Weights of a small transformer language model.
Architecture: rotary positions, untied embeddings, capped logits.
Training: a variant of Adam for these matrices, 108M tokens.
Each number is 500 + 40 x the weight over its row's rms, rounded and kept within 0 to 999. Layers, rows and columns count from 0. Numbers have three digits each. The size before them is the row's rms in percent of the matrix's.

# layer 4 MLP gate, 320x128, rms 0.121, rows 110-143, columns 64-127
099:497504491454511527509621498435541517470436458514480554476501515460499449506475498518504560454624558465517502495545545471513478492489439553440512518529472535537522457480532521607529523549457462
075:512465519465581575582590516584518496502535558503493489459465510445548458499452496486578549537500468455514514493572520537493481501415492563515504502474448517490542501464432462531485534477451496
104:441490431512471514518472408504532491475465496468488464532494462418464527526489506440430499447462487501435484508541434513559458464453464456539472531516489513528523471563515504474512522487441510
087:466476522551526493519519522560459493473487440488501548458502506458585493536443528467559459526456467468553527513534479443420486539549489538550506528562550526486492523519406554530489453440485437
121:558480521461475502537548479477553535534493441479462499476519641481521484462610494523517444524557474451420588490513526462435502511487516567480507505508474499532471507501517427542504574543551487
086:527506563516452438536472510491440510482453567408517529482507474543524526488449465584482548486500504531511514518468508474517570473588420506500476541500565509444565583485468479466451509528500473
084:522544505448579519559586512528551487473530488508501488502465496414516483511499479499495556471510459486542515494461431499496505535517567538539505552472488512513534564437448558531510547518539464
106:575490522498458547459585521448475476497501477426434530450544499411455511517502500488523496530559505502472538510511523454502536542497443542457499484480504483533486458489558493555524568495467510
127:533457537507522524520524517522523528460518501456477434527511495468462482489541461454521529489507453455498492464489522509474479558470501473490492542554504533532529451486513542522424513551493498
088:505492553491540543500474451503446510451553537484500494506501457560424515473526539535483443560560431495509513486574471528479515459561540457531503474555504517535478547558432584499503457481504493
112:434481438500522551498498533530385510476467479466509514568484492517566486491479473460531482467489546548480503611462477461548536531565496465506495566490458536561587493507508562506462489473446492
080:447459447574596466500509560492492519456541505509523439462444531509544524529465545449533479440436539439466430496521482511484500525511454562536493545538575523472502490540420466576469494464434457
078:506479520494504519504519502460475528528464455520478489423494474528554475524430468535508584469544481497448536476578470508531519431552503496505515510480527513467462531500524494533524564443534537
122:484560469493434497453509480498562452454483457477438497493555560449457575495525511423490502528476450440487435510506523510466542432485399500522506536508571530538490482487500512532513491522498499
106:510476480486475517488509530519556520519415546501520490488440483499524476418477471489477511453543475491415459521492422531541490530548512468479474492549464529485501494575515517573532499539400512
103:525514504557510530473518501462529521497500503455483521506523488461413542487496604508467467432534502476444497443455446460536519422528393442495533556477562486472634455540502449471553572459506543
107:545484462479468546455531551494531518510425539504469485502533475459461414475471521496529547509545522484512537503518458489559534565561543450494472456461444537504474492569548447556557509556455536
088:495425496477438519512545529459477551483518524403481478506538496405469529437548543430567487495523464490520465619456530494481490497487483530502449454574537482555528441446501530497469599543473467
093:444517499499597513446564569536430480423522509474515481490482536476534540531483477468531530523477475415534517599472478508459520517540525485560506513468556501493491471546465569480452500491473485
115:512382563504499516433546564462503548471438499493467474485506473429505542509481477499512485474487437494487608452516447537469511527498515383516488518530503505505490518508495497499525541530531518
108:516579461536493520526524429597535474513415543495470490526535479502472515537512442494496404452486447481398572528549501494473415467540456506508459494553488529460456514500518548514537444487446554
096:495492512490557533524468485489515509467465489494441485485512553456495523510491546433530455473473457507436547492470485525432461449495430532426476505466524472500471520470476496484509551494495475
090:482447507522558537431522415478398546465497575450482586440522435531465488449545526531557546548534496576497471578537414511489511514505470449508511523527478463535535488531489531462514512497515517
092:494535544515496543469512464539404489492512530448447513461547487458516496439489528472548479525534454513513456544550538429539539448449417513499536503517587448468494535457488508554511491530500436
084:512485449495493541545455498405414513524497543491490538472487551534528499524474448462474530454430548481503433516418544524546504571529491487524487500528604507449559472495493502482491458522457559
093:503497459492528494572497477485591527519534514469440507496444480464443502534532460479510390501459558489460512535542564515528468511466503523473537488548441529474486544542490611500545444461429505
104:471474445554461553410471482533513506474518497470441547500527438443481467571469514472503499444491509520411554501572542510582490467464474472510579544561482504531459466584528519518532480498436521
100:451479469441498493499554537487516494496512480411468495543490444434547534458490452496451465483513617528488490592542509525507537495526460527467473512509522444476595532477609425499470479504510525
099:541570504502494559405501432509463563450484503458460485475548511482436473471541488457510520500489532491490474555489509474512564504468432544593611476547563518473533430484513564473539516506497532
090:465532557492504472424535524462563551454544489503511505423572531511532494580460492450477445463445491535483489516584485549492512459494517506607486514483543516588499514565522500498571536482460513
105:490528461518493508521514413544390536481489507438484533434490454554479479468521525503442495513494523570490498541480547467540521451503464537531552446564596490511515496420504510478526417551492472
086:507572466461566562522545545452519497446488488480514495438454537544545525428530522539512555538576548516503437544533512509497560517504500507471538474464474515489496490494540494574565523539497521
107:544512509478438517516521472482445514519387504451467446482487517476485485409537462502527497556521545470486484535468492512484525528581472450481523445571462458468480467488541517578567487586495497
101:464523523474522476495483529618454475455448545464484538483489457518543450516482542504525551494540531525488522580542494452518535528491524502501483485513537473452529511467467480536453393509500574
# layer 4 MLP up, 320x128, rms 0.106, rows 110-142, columns 64-127
092:412515434545512514577538515519560474503434457462517569590450523445466457532526495525486522466519502527445524493539531539496497490517402532457498542496421516534486460414533518553517483481457473
083:479416504474485546410482513465467464435520559485515505413525506532511496511445501512510576567509471429495574553514539520460470540433467545407474450478497464497505512595522480469535525536538500
113:499433522473483517404515501430506498492531522553543461465479413465541462552436614485482568476520538551515467470473493505515530477486538477518464535529462507472550493458456490484465546478478488
088:559512546493483537455486574475545421520480445492505497482517530460440532549445487498458503477559504539491510417563481445517503464492454478525484481469452444486501595451481448523522569470484520
119:506486544481535498479451503527435433517580507471502572486458530515628530576501521520522486548433509516476544502461468504464522513531528454522506446517493531537473463541500535434439484476548533
100:499570510415479465454513434487464459507496552496494475473474520520503433538543520486476485480466570508538422537524518376479495509448527497496484468490515530489550569468468501477471468522556577
089:518518412554500429564448461480481475511470557543508538571493445506502508480446564492513451427441522509445518515504495556550443480531408497506490474513428527499517431455554491495487481483404519
093:595458555508426493511542542418538449480529501486481540438502479503493526569493475540536575497506501493493472472471550487457555487495492551427485462531438481468430463489501493480527588481548539
115:520478534447529496462545575481502495431487476567462488529511506385500519558466526508450551492487487526531488461451436491485533528551503475436440488442540490484505527479475462443453514512493481
091:513514493504531629501604556444525462504454397507503479537518497487575522518544510540534584514544566498526485474511475495444481508580508460468518546453507444515469527549525474495460542563487558
111:446450468518473523518494513468459503508493497514474464559545428486458544499489552512518477517518448538514519541464451451475579500518531492498551549471380503527567523474445518451475513389502490
087:562547478473469481525502490510468492518515437446536479505478507588436543573515575532474569534526499464495541554505533483531568426449498511501437474478493517472515444548572608487510489522505530
086:480538460516574501478452468458490474472510538485533503487504540614534543471481526499535489499467371522458475473495499583492470567541466527580478432499488467514513506569462530508503481448455518
104:497495482530461553480458477508493536506531424506450528465532513563518543529534517494473504537495513463478469474488585521421588425515536546481524547484480503500424416537550528495464513488487465
110:458427476495463454454475548486471475532545543533550454523463387502542463505476499503464511454487478519413432465478433566514540548508544464502471556550498507488533493518456522476450510494441525
103:491507565504484489513605489503520498515541518489470413467499514560485502439521473508505512498478406557553458573563513521472488531451462544482540538526520463478498516459537534506532476597543411
095:494453537513532532519495388521457501489532480426465526448509556560517565445558486492458438515497478508466508554503518518500440432530433509551540471516564486555505518477464539442532485452502484
088:505565458478470494563557458524498455460536524511467453504527463478409435545522483473430522547499547396471512505477507462494509542528445526545477502548540546549540493501503417504445470578467532
093:475526584488524501462476538505534479467456471530488483458484465508462512535465444536583545441562483536476439513552404466482506508523528436476471516488469486525498463484459418485468583492521537
117:434493480470438544470499534435505454501529617566524499470505488531510546554480540472486563502499497506467439483515485504522536449499489434517502506556447492540537580540492477447449505492530552
104:449499437497463508485455435445541501527455558490519568581500482496467507506568491512416497496464488543452491462497502491496501456498478501458519575574548587535547489455476436453541472480538483
111:501460542510488465490544509407509499461477504535521361525488517490459528529457505502522523432481500468459506480561387527471541533549494460550507542573474530478537534502492503513496529459555501
102:561513501441468538525451536486512522547476535487454553483510516455506437507521541516466553597567586520473502470562497443512502524489537537460530525482466523586499554576562496492501473571566544
093:470512564465509537519562474438487445480515449464511527488457615442543459512588506552563532463482488512501502507541566450491473445482470511462540572399469526462471495457459449575484501543567476
085:513451470512592473441449455575513560465540476463488510487454525507572518545476568502511524504498542480498564549491539448486516510499523551529592512496515478493481547488484447510559526468572482
098:587508581476457531472478453507533467489498472560509548497519537565480561511524507505499537522595397509459524433475499497458497482479445504482519451522479437465460424523511476488504472470506506
106:505443505537488494383484577468542498516547478474521514484497444476507438569474548508498517549507459506432499438486471551483496486531510481507507544523520533519440476577513499544480529482439511
096:522460498492584517489471551540500456527520517473515478500471466530506498478508547486472637425593515520527503531500460445521522512541546488492463521457525450472519563538481438479503561551555508
094:478463544529564484533482475540539486507501465492528535453531525478482518527544471480491492477464441493472552493503462517471425465505477488521477512500539492495493494523453412476578579454507467
093:443520544472515542415496461461508497474534533588517522481530488553556554549443524537507546435512462558498499499535471480466515457570588559541507501372468505465495494535522509503461530494474552
097:504525447495507453638466462536413492515479561459496531468445497568558509466471516544411513509465502540466499591490538493523484486479472570511540466515538510520501476457507476531573397485506468
091:436538455451489483459443511460464499501467589404508502578507526495519512532501521452431477535536455461472469500556533498476489499489480518438465546517520494589534465491506462473502475477504473
100:523498560478574536455495429546476544414551537513462559481520463540504503556501521520453467520506490486467519537491537428551474461466539561548487496474457493539475585480505523448444440494549514
# layer 4 MLP down (transposed), 320x128, rms 0.104, rows 110-142, columns 64-127
092:534499562514500469526483467569515494515502509516682438466487430459473469492461507588522533481493507479567544557450477424514543544462496517508532436459514530457499509541511530468506499529480547
082:486555475459518491531498530485483514466482510499540529602603476505425551498545550482449460497510559498495446505553492451499486502526552483511504542470496482459510503463519558436518545469438449
117:505528488534498494480534541461554473495508509555474426479536526488550429454483479510463581518575590522549537500491525444537580498459489548480583482474433488476442469436591518488470536499485412
088:468499464549481527520473459562490453504510502510516512481452501546538514469498502517464428462417547447503546512508422467544498470402552527534561511533490546431464465596422543472439518452512506
121:478497461498513492466527480469525525383526506523617485506473401520447516399441463455433515462512518427572504545458448508546506422504440456492499548565496463468535538467484550453454428554450467
095:443468492482475508532532507513531492517518538522539483552545436466501475532487523405558405539551486452523596523514509477476507482527543435515491529526493467548559496568516457512542447486463483
089:491546543423437558454538506479547463492523480439392476477546497483452457504465510549526528390500470569539555407500490478435550498486538520517460455463546480444443540479467493442488480563486503
101:531537536477472455547441490512553427495498502534598478461526531570559451538461514485532483526470458541497527375506468479409492484569509480468460453554468525461469483478480578501568460497559452
115:451456562501512503459565529535531532483415499549524502514478430479520490516534484494466527445562519474471479521548588540503515514481544531459460498559473481499485518448594568546503504535485505
089:458526454509531478442531441480478542516534475543597443527501536492491499564505522434529496472445478504442492526581501512497522555381504490505514535471538504521526451445448518504495506487453572
111:505480475545436451494520507464483519499541464512613539483490496539487508566578486566561445498463460480597567456438502543482523469462482496477442488521419498465507511523459518515452508443526447
088:445497461450550522513536516439525553415503469578417499592485521470505586456484459506473552513511588503475519468497463500531457496476473515468551492440463483506465518521537473430442530449520476
085:458498471496503485459517433482502475466498524536412501509417489471535505517511546529528537475497481473491549514524523534550541496343517486481465537524520498479538508439449531479490528493445516
110:469472534478515532527472488490465515563516470524677469440500478557510528535474471573474465496462540494521486376526515458419530537500483518428476446562462476484407526492540464450523536469515482
112:465495523503473458484482516480445473519554534532522419497504556524615539499508471573481605527494556486581549485497528426501551553451525566469500481513546453503559498460466504489483534494573464
102:510543500492531490497499549532409566498467483481403535478505492491477476464474455408511487500502520494538521499513495486536442499468492538525482462433501507506475513471395501483504525494542470
102:496479472527500585493564470536537558494504551505400521512551446503438484504458513399468459488514490484534496567506448533529506484546458516515488536450440518514430464475501455539465529466426515
090:441482549539483551466497526499553490529444500513447449456462516400526545462493484475470480515489543455448514415512510518439437520488520474542505510567512534523476503543488447529435541460462510
093:434451505483512480555497459556432494560502455502533463468479455493519494501550575428465463539523452483494449458497482517544479588481541491440482453581454521413510482498495480440413440489462550
112:497523433523457449592498499475485498508480580536611448511452507558549516463510563554499533481516530518482524447519464439521510449545440487475535499565463531489519529482518506506489496501490521
101:506529505512531455430508530503510488501459493503537507532555533480537603556497516474514519484433599517507502484505594501493475485574525581552482492518554579476537525480434486442528516514550493
108:427500469433442467543457454493546524563457515441477490511483434480514533465551491502493503476464469507448509508545539528505525507515456475498411525570506521462544492590462562491461516473567604
097:525529535458525462430466485514465586489511504458517372537435449573493497481544471506522484492477614505447521536486502447557528497510432464476533517485470475547513516478499414492468540487486445
098:512476500503452425433487483509558469494501443521604491520555489515455436468459544468507535455481500471566519468510526543515446492552518495500543493495451512545534457476497535521540505480517464
087:509519515454568514520507493514479550542504518520572523465486517515444527484517462561480438546509518518507525500553578418518494543500507491488428472541509429503557502444474551506556480504516522
098:476479491432533450542386462519538515513519539449535456517623482519507510481443462496463500445540531524502485439523510536552484484545504504503485522529571471482422615550508547497496440464454502
109:462425543536418473477505516487477440524523534535594500532535495541562447450445495620471584493493544533531503501486574433479525491474509499507521516471459527459459501422476470498486493537494426
096:473522535565501468442528559525539559531506542479491586444532543497558506514405489531448542511450531448557527468520455429522532511483503450418481562542516514499446603546511474493547506422480471
100:440536499488499466478402439501452542538499518440535519473542514490440492491518560519497527569400428591447542529554504488449488453439528549541464559495532534488559475557460426459535493492503535
093:452446508472519577501473464433548462451481489469584509520446436577555525489504584489528491513458459470543467481526448458423494427521536579481542512503547521532431539532545546480511502479547499
097:469508522527449507425443494508550511512487487496672517466558443547483478549390475480511533493518500545499470482510471502537462496486566493493495450511497508492501476514524500519558483481448546
089:427559526446524585499562477508589428477474512538526590528511469467564486487439540447534477525516563508572571569526579516535568463477538524461498564461475472429498514452469487501496448516412553
111:510507485550518489511541514475463505523539499424403481493465473531452496433524489426481495478549464433532486446444493512491490469499421456543520501498409499494508506508520536490441481523470492